config.yaml
num_hidden_layers: 10
norm: "layernorm"
rope_fraction: 0.5
learning_rate: 0.00364
beta1: 0.95
max_seq_len: 1024
max_steps: 5192
Each number is 128 + 32 x the weight over its row's rms, rounded and kept within 0 to 255. Layers, rows and columns count from 0. Numbers have three digits each. The size before them is the row's rms in percent of the matrix's.

# layer 3 MLP up, 512x128, rms 0.154, rows 219-244, columns 0-127
038:159119157135156172085123129070109135187117148190093088104147115098163170150100117129102087123129137162157121085117082054169161098111078090151148115098138158139163104100157085092109169156122044077142151151140082074147076117185164176158114154152171099151118157148126129161142125181095098122119164178145107154174173145115134105156067162170103118175147170191112134111121142111142104139089
045:109095188132134162100107105140159087123086087123097128140145121109161157130122082105140092169183179134125136143136089092163118180118076119125068134096108166107143118121149166057093113142166068105173164129132084165148058123110189141135116172123166075130090145116093145164134106147075185136158170208088106149148106137067122094169091109133177132149101167113156117159105107191143083150118
052:137135150133156153087095126073143043093101143158134167100127065120135114120120109122084114079128146076127167103121062101159116077098137115165151169127161146138142116104193177127112123115109093053148095186109117081181125151166158113094175135126199149118051153112110099146142131162127129157191161140128131163157118103099148144165117115132124142121184195161171086071082164155102138139106
114:196143137169120192148100153088118118114113083191094134094109112141064159100110145064128104206159107173050176123135106114149150142104159200120165138126142104128180158110133187087091119119117123107114086150088132081120131160111118169116069167134136159151095122114160155115096089163166160163152122099151154130105151149136122085096079119108157089124101155084092148153092127153096116188065
119:137175111137194141087121131092165079168136178141110118132158101169087103139133143099082156173063129116061105104104129101159120142134143157132109106141184181133174096151111125136118121073121160113137065102122134173171132115097166153114108069096113113142115091113123211213138083109092182148133139137098155135162120129125104162108071125151145154114229135162174110102103118148088186121152
126:124128153161129126122136127111168073106098080104146188136087121139171152139108136113172123144146180139164130090149096100097095101123070081195152077121090148090089165114144161146085116145174126143083163140150059188165139161138150128130118098188163098139155143097142150123169130133123121151162122190037104135063160096056144137138146144177116184100143130061124149104147077166149121141159
046:154131187168182195130105136081156088137126123176071128140119142148094113130132075094161149166123183103129156082094112089117167105082148093140108103088158142117113107160157205110093150099157135115177138187092127107112111165160159139102091112129169048113125145115145144181124135148106134154130167157059127183174104089086106089176132087132092188085134189119095078124118137136110132115097
134:160141107136146134090091070154102055097103074138111175114141101126187148180133124103126091105152103133087126130150133111112154091095076118122067102141131178128160101126101181114140071141172133166185162144107079099160140172114175178128142114165163088127146165107098132198135143188038152169130095190103151129149101099140179120146074131131144118093155118087166096112122124150096152113183
126:188109128137135122132095114126188103203147123143107153065122100159175183116065154099186067115159112170098166137134131115109081122145118143135090099131130147146139040131149103103136094103181115090163162117137100167104148189137178156176124085149154150151111121141125123162117149176088155181117123154154090158176078126086181103082107149129155089073179135098152057142107128111115125137164
116:115140129169147113167084114118150144116126171136124165072170076104180142141178107069148119103112118098122102073147084091140118114129127122117168148099146141097180092139127192180076156168100131064167149119133157133139074136141129161098167109131091062149136136149131154153105141114057120090128174150172158137121104103088111185091169145043154133103171118091206092134108135181074105138148
108:124058101135164221165136127177069126126090085118116151118118117167112192141113124157111132056145181112159106136068103069127165171117134142140151118104079141068141137049085153066140137140131122145089141138178081105127100148092147121158128196150134178103099122078157139154079121101078140169140125119174152140124096105146146114207159121127136099106137150131099148164106103165169099118127
049:133111177120150161086100113118153073157060073160132120134143079117155139134119102028159155104183160115166144098141069117105122077136128155163115136079150167106197143135116150133131078098157078080168135143100135126145092169127171163103111116131096140069122161114124140134109134157107107199147125141140109181111084105117169136133081146102112159119126114136156081105059158202110120208142
075:104177138121149152140107138104126100125045138166104129138122090135141151130152076071112051110177137103168116094146076105155151123089096140170155179123137153125140144111114170130162110127181111101156111121122127123150099132182220108105158170125161126124100119142153117182118161164144129178217133165091127162148071098127227118145125145135101085162185163144098115135114189181124099153133
048:181122189155209161087083107102156075147097150134091178131126127147115133144105155125134114101152186114151169106142122116148134091075098165162112096084115153115181147144158127073095081146118054077143143135115083086145066130168169174082158129106162100087146135149142166161144127162092186169150114148104161154097094088110174156137134125097066152080174157123162120135109182160106130154123
139:155125136132182138054170112154144108153068076177108122115139077151060152196162107108065136150101156114134097140194119130151083080109112143137160126055186134073129113073107155174175120150187132138110098136102093106140112138126147094103134143145088143134109120165169090143094174111123143138136158129151160120102085138124154172173112178088142112154189155125152038115117175139150114146109
124:108165132154114121141112123105104118090071142153162111092067127135134113123177098137146096185146158102129168137169106099144144113122077153194108102099127126044170130050144137099141121118148138105147084134105096098130108111149067176080194105129151104119161212112197088142086186151098180145163150161173128107167153086116149097210126086166111124129097124099111111103139146140146132173140
128:123131112119132166111128126121173122120106154176132107063112075166083175116136119141106082168096165103097138084162152099117125140123068189054156132101174163069147127098152122134137146089129128148162043129097143106147125110060111174136138160154172082155076115107118157119149130116103180137149123169091227120144093140152147108146101123162104145092186125134124099101139101120050142183177
132:139099144163160128111197089106202106084099150129145140124071076088131134179084135124113096075189162142139161093174123126118122141152143160147138142120125157085124141116170104069142152112134079100212164134141113122107088116125147091171107136118156140137099099104179096124187186201137119162137125120084077185167190083127200099134097107128124157112192149128082125139116122128138084104114
137:158073133147101141148082119090130100110136127177146153066116108130168141115143125083175134108180215141152123064143121086100168114135168136113135089064132178134142131075154141122042096146128112158129092156112121228159129201113151180141140141099110116126116144078115156212154127076087132144151140123130147133132137084118121166106154095138097101098173111084186137091145121099096155148141
133:144129149121127135109150064123178128147102171118075117103122173137166140115093142147135111125133130148097176144064079114121177126106135173081126115131076216160129153110209097154078157130119123133181160198170126112098080141144131137160125144073163161097101134147134174165181142177087153193134145122159080165096097133085172135110090102120155145150128121103185123100099111103069179102090
129:190117139117139174161077138158103105117130152104137157135076125105106160125134129142066123119124144149138191118094074109107149132074120171127141082075124121104211120057119126176085077050171134113201088148154152098078120092145195167116140167160168119153115190124146134151150155185136141186172116172118151109086154078147140111130122094111132111122102137163132075106130100152149166153137
043:119121201132227153104147094140155108151088104202074140126118131127141172127127073086129146190128121084155083157132125103138175088094119135115137096104106158083167190148178148129105137130152050103140090182112111084130049142122187141059081130139118150135097152082149105122092119161114129143140137155108124156125103072141111120180108120165128106153131132110116074162074127175124149165135
048:116160138111129128131105075128142071184072146151137109109110146179133112161136100114154096133136177144148148121099146100154195126073155166106152168064150128109192143089202166117100144107104092081155126146129117134174094195187156155132145157140148119139108119123142142179158091146118184123201154203105114150106095081085153079168112132096126137130125198122148138121140135190135197160145
131:143150132183110118035104094110120121143156108130135141147042077172090186205046159142109116120147183137124161172167035047126135143105128191134062150163125105119162083131101134103108154132126139127097168144105116094130105114155133099142143132160150141107094168125158152122131120105128103134192152146134122122149156105177149105115084100096055179135127159107128148121122136123138167114169
056:127128189168107153089106134127184053137107126175124123144079103096129151158083094098128128127146132120127113120093091074124165134130125128141151126112111173090089138086156107118103124145142109097184135156167068140167085188105145155119118187121183067092094154093112121162146152137110138172186196172067082187131135126112136136155068130140122177136106205117160081132164156184149097163114
123:166145114164222148158099085125141118147114165196151132123165132140116108132157017072124062151184124064077154076080132114134146130131113181098134132075132186154135110146150125139075115156182120124168164116151136108121149081135143112149116085121189165141168169156121122114131179130102125119123122175142134152101074131116167135094113146073126144135110106093148119117081101153056126139168
# layer 3 MLP down (transposed), 512x128, rms 0.134, rows 219-243, columns 0-127
010:121134103129108100173138141141092174109192136073148123151147151074106075137142148155102144060062095147116130154111153152111026137146122116074148138153121090145106141162115121149112150147072233155117128110108157177108215107093104101149193129139106146158190127160125134102124126117149116080097069104141146071106123146153104143090173138087160119156092103132106141132132128091135113105193
029:158124100176128130102104121171098123166132129096179131135187104158129160155213180084112110081131096091127170108131132113064087078109146114076153176127165155097165091110143109152081159151106146146100156073126153163088188095106116129204172130125151104148160155121163123137103105170152144105121097122177167132129104157108128168111169091099089127136084063080133098119102063148078143132181
042:195138150166114123114134134131114145128207160090118151135164182104148142153118135143130150156100065127117121163143137197101143152078151138176133125138134104148131117122071172122162098147158187109125165136087123105172111157120099102109108066123118101087106162178091165089056146102147067107090178104055090079151116084154112132150101127091123182143082113088131132125139168093139123228145
120:109097094113143099108111136156096125129107103080104127164200110045130117132174122066151086124091145148156077156102206205109096159126118087147102163130126038135054142112115108120175153141119157134117121102108125163070145166105119144158153119156126107120105139173122109112066113071124129082122102173138211103125132158163125128138152133125130120131061179145120148087147149139111142180187
111:116108085176121111124128148196097137136119132090085170058152074112149146087151175143117157094148103141117117106185143199130108104125072156106092131112148156135131148089154157153133152114087176158134143150083151118145155079105103108094123140200115158129154138169108074142100143122079159108165127101146102082094122113177019176130166096154064131144112133115145101073150154093150101168181
129:147096067116179136133074149139183127096187063057191158111101120116099091135171194117102139183105149144147067113130130085115123119173147157160131147179078160125134117118113139143138106173136146195129101030136126143140092101121101110103150112126127202137155128115134091100183138148142134143107097181152175122131083169114167083167124092140095164093123131083132095107105110174107154105112
041:171113048126100084134132177118078115118152143079216159154165152083094094131162143127097132063126128142137171124130155115077123086143149128072093143129116114120129101181119103129132175156077145162122106140101142195125191072151181093108185088103120135159157160153163105123070128120120103057141109127173125130108125149140109155098140068145110123103121117125172134123085123155174124111222
126:156123121170129109127104103145106140112172096110084132097137125056070090158114124110113170127138174141120091129079166255116145133143151114126174111150114152115173109129142088120142140115138255142134137098164138118138173107104081079142158176126096134120129127156126107123122106184118115149121139121108080075063107129164085154136113126123169137132127128132182145060122112144112084121150
130:094108094100117123170088085151100108161109124138094168156165142099116112121094150096070145133176153126133110130191133173132118127153113077133134110171109182126131128140140105106138159174142255190113148145135101124074204099088081160071130159097092120115122143108102138147114106146099108132134181145148110113101141145183182113166112107153116135113165122125168162024092100148077111107102
121:103088156054122126155158096105077124139152091099144157159103183105150178079143180125080138162099098136124102170071168159176133090142116108142138129143056095194136088124099129106146130077189116150137094105111125131165122174137130157065096175108072164085141125122122157159166105103128158132128102084076070105164164167162119066086088120100165114107096159135100177132128148166152167140135
123:105135120133166081151116149181127141164133166081155134094134111056126143151120111133138092167091083163060088095136117065118091122122174083097126155141078100165110128167063157159161143179081193130126186126102109146125166153148143076160136102172115101162152167141138119128089084177123050139144101127139123086127103145122193130083107126102160067124158133102120124136142117129162087153215
037:115091114117115139142105123169074156129201130089131131122198056098089120154153130162130113042097132114110168140121228159161064155163109131096153119131179113108148153143151109148128129115082185122100134109121160172056176088093108133211158129115110073125149115135149122136148133130170130120116095110163115096120110174090086108087166147147142117129164154098095058135176101167120124131152
058:118119113066033169128093141167120154099140158123212094112080173161120131094136144179135112107136130118084128137107175148096109141171121080134158109163102164127140145131135106156123129144117138216108128125170163115115145067125119150135118121106136144129163114115158118067150063138099111103129109103130104119128114166144094144086142134190159112112095043128125242178181146085157128089110
033:111198144114158108153123074155111111103133108093191104146101131096101108120091195154092095114126120137128135134154145118110097133152114089130144128129054126063099151131097102153098149185110166126124155184150148152153151125156024132066148139161155148133135145121091095080141134122096160115137153123151083120079133162183145084178145177068154191167126145091137063116099127160101107174193
130:098089121125135074115155118133162182145180121122089193181138127152131083116073157160092167100147128073153094140170180124134143134165102099128090108124145148119056111186122136155079124094112201117078123137109157141100158140152170106072150121126127178162160107154090152150095164132132114168155115105097139079145097178163103107133170128139126127110112027127176106037107095141166106134135
129:171113073132147113194174129109073129095109132151152123199150071111117079174137126171114161150145098144170142212107120135147174094147116100105107158154120144137113131159077168108090158120089100135161069120101093119077148128085097124135114078173048174124130116137153096133102172153168101186103138164144158172159133141117125148154146117122077157119124117116036161117077108062105139120140
127:116062137152147120141119172111073103100190166177132174152089175125158091147183166157134100127131100131215209139155164125122113095133118116031137121155066158093151163092136126113104164073113143167149101123091114140131134159106159093096141147129128176120118154126124133128140156125101062106106094130117079117153104172137099131090092150148081132142063131101070139127153121101139078116200
132:099129047137125150117151104039123100048204135132130144115087142139108169133133093090146123118093146121132117131167188150165133140169103117172135095141075091145084155167142147133121112188115145126141146149140228130134100043183106083121176118099109166146123148161151131113131125110154111155154110045156132120077123146144092102146134168122146133155126124117175164175111061097157106100127
141:118079148107065091082140113079139147156167094094068105088167136095136111154076209192158142141120179117137088152080123138135144098100086140104128098139102109127122174167142097107112085110084209153108162121160181172152155173125120197134114127148105115140169135140171114142174114125136102150097180116134118049121135131087144130151132124159131128160079118148138153102148164050064131172124
136:153133104124116178147139184144139166100168093151128169113160166156096076066137210137092180122131108121164157142124110142115084153185105123150104126154091090158071162081141139106134117099116142177153094083105125152121092157168092152129172082119086130160162171129135078063168173078091096137112100137184182135074128134170112087146133089141132170117115110113160170131138111095055077121095
135:120111150061069118102101141110105183128108116120112092098133107161079109151098166159153166128180116110097111142108130146118169075125101136100231101198104134177062132117133116121144098129168118102142134090115215125108151114086191121078058157130152120140150160107148140128155158182152204161067157184117129147097076129155109155149106146143123128147107142128083163136108118107156110086095
022:117106115171113096136106142158108167137158101093139145176092168092145090141160080136151082106110060135178159137086227210154124151152144093083088134144130080110146134142152099106122181093080143178112171133131170179090146116093131108118138121083119100105125097135134073110103144165118139121104101138153112129137126218104123091103141110076104125117145154167079164149187069152132066093155
035:123129108048109156115174131144109146153158058099141129129098146175085219125081220118090195178177126103117123118110131118157080136079067119128144081105076136137110155142125129191141133061129189185094129153144122084145177127056141143160127148139102183108099130132114098125101132157109131118171104133111133081123086122118147084150118128176117126077112095165132127123125099072126112117129
138:105140147102131154146090166102143108141103099137111129122106166076133130106199146123122134104073115156124123156127175161121061184110147130031155122113123159097112130150148123128197112111112182073212104093122126113118162115141146139113160173083120129143196108166098151172101154112123180110126088085139160088106132200061090165083111129083135080114117056144150094150154184132127143109116
048:113185114171095151123096140148150079087112123157192195173138150105147089136128118140152107123090072117092112182137146178098155090119118122107093136108131160145191122047099122118076078138104255122128129155126150148148184102147163098089136132141139122133126134091093119140112109092123131154130099130092107038123102063154154127108131154105187106099125081113130111114126134172153132172084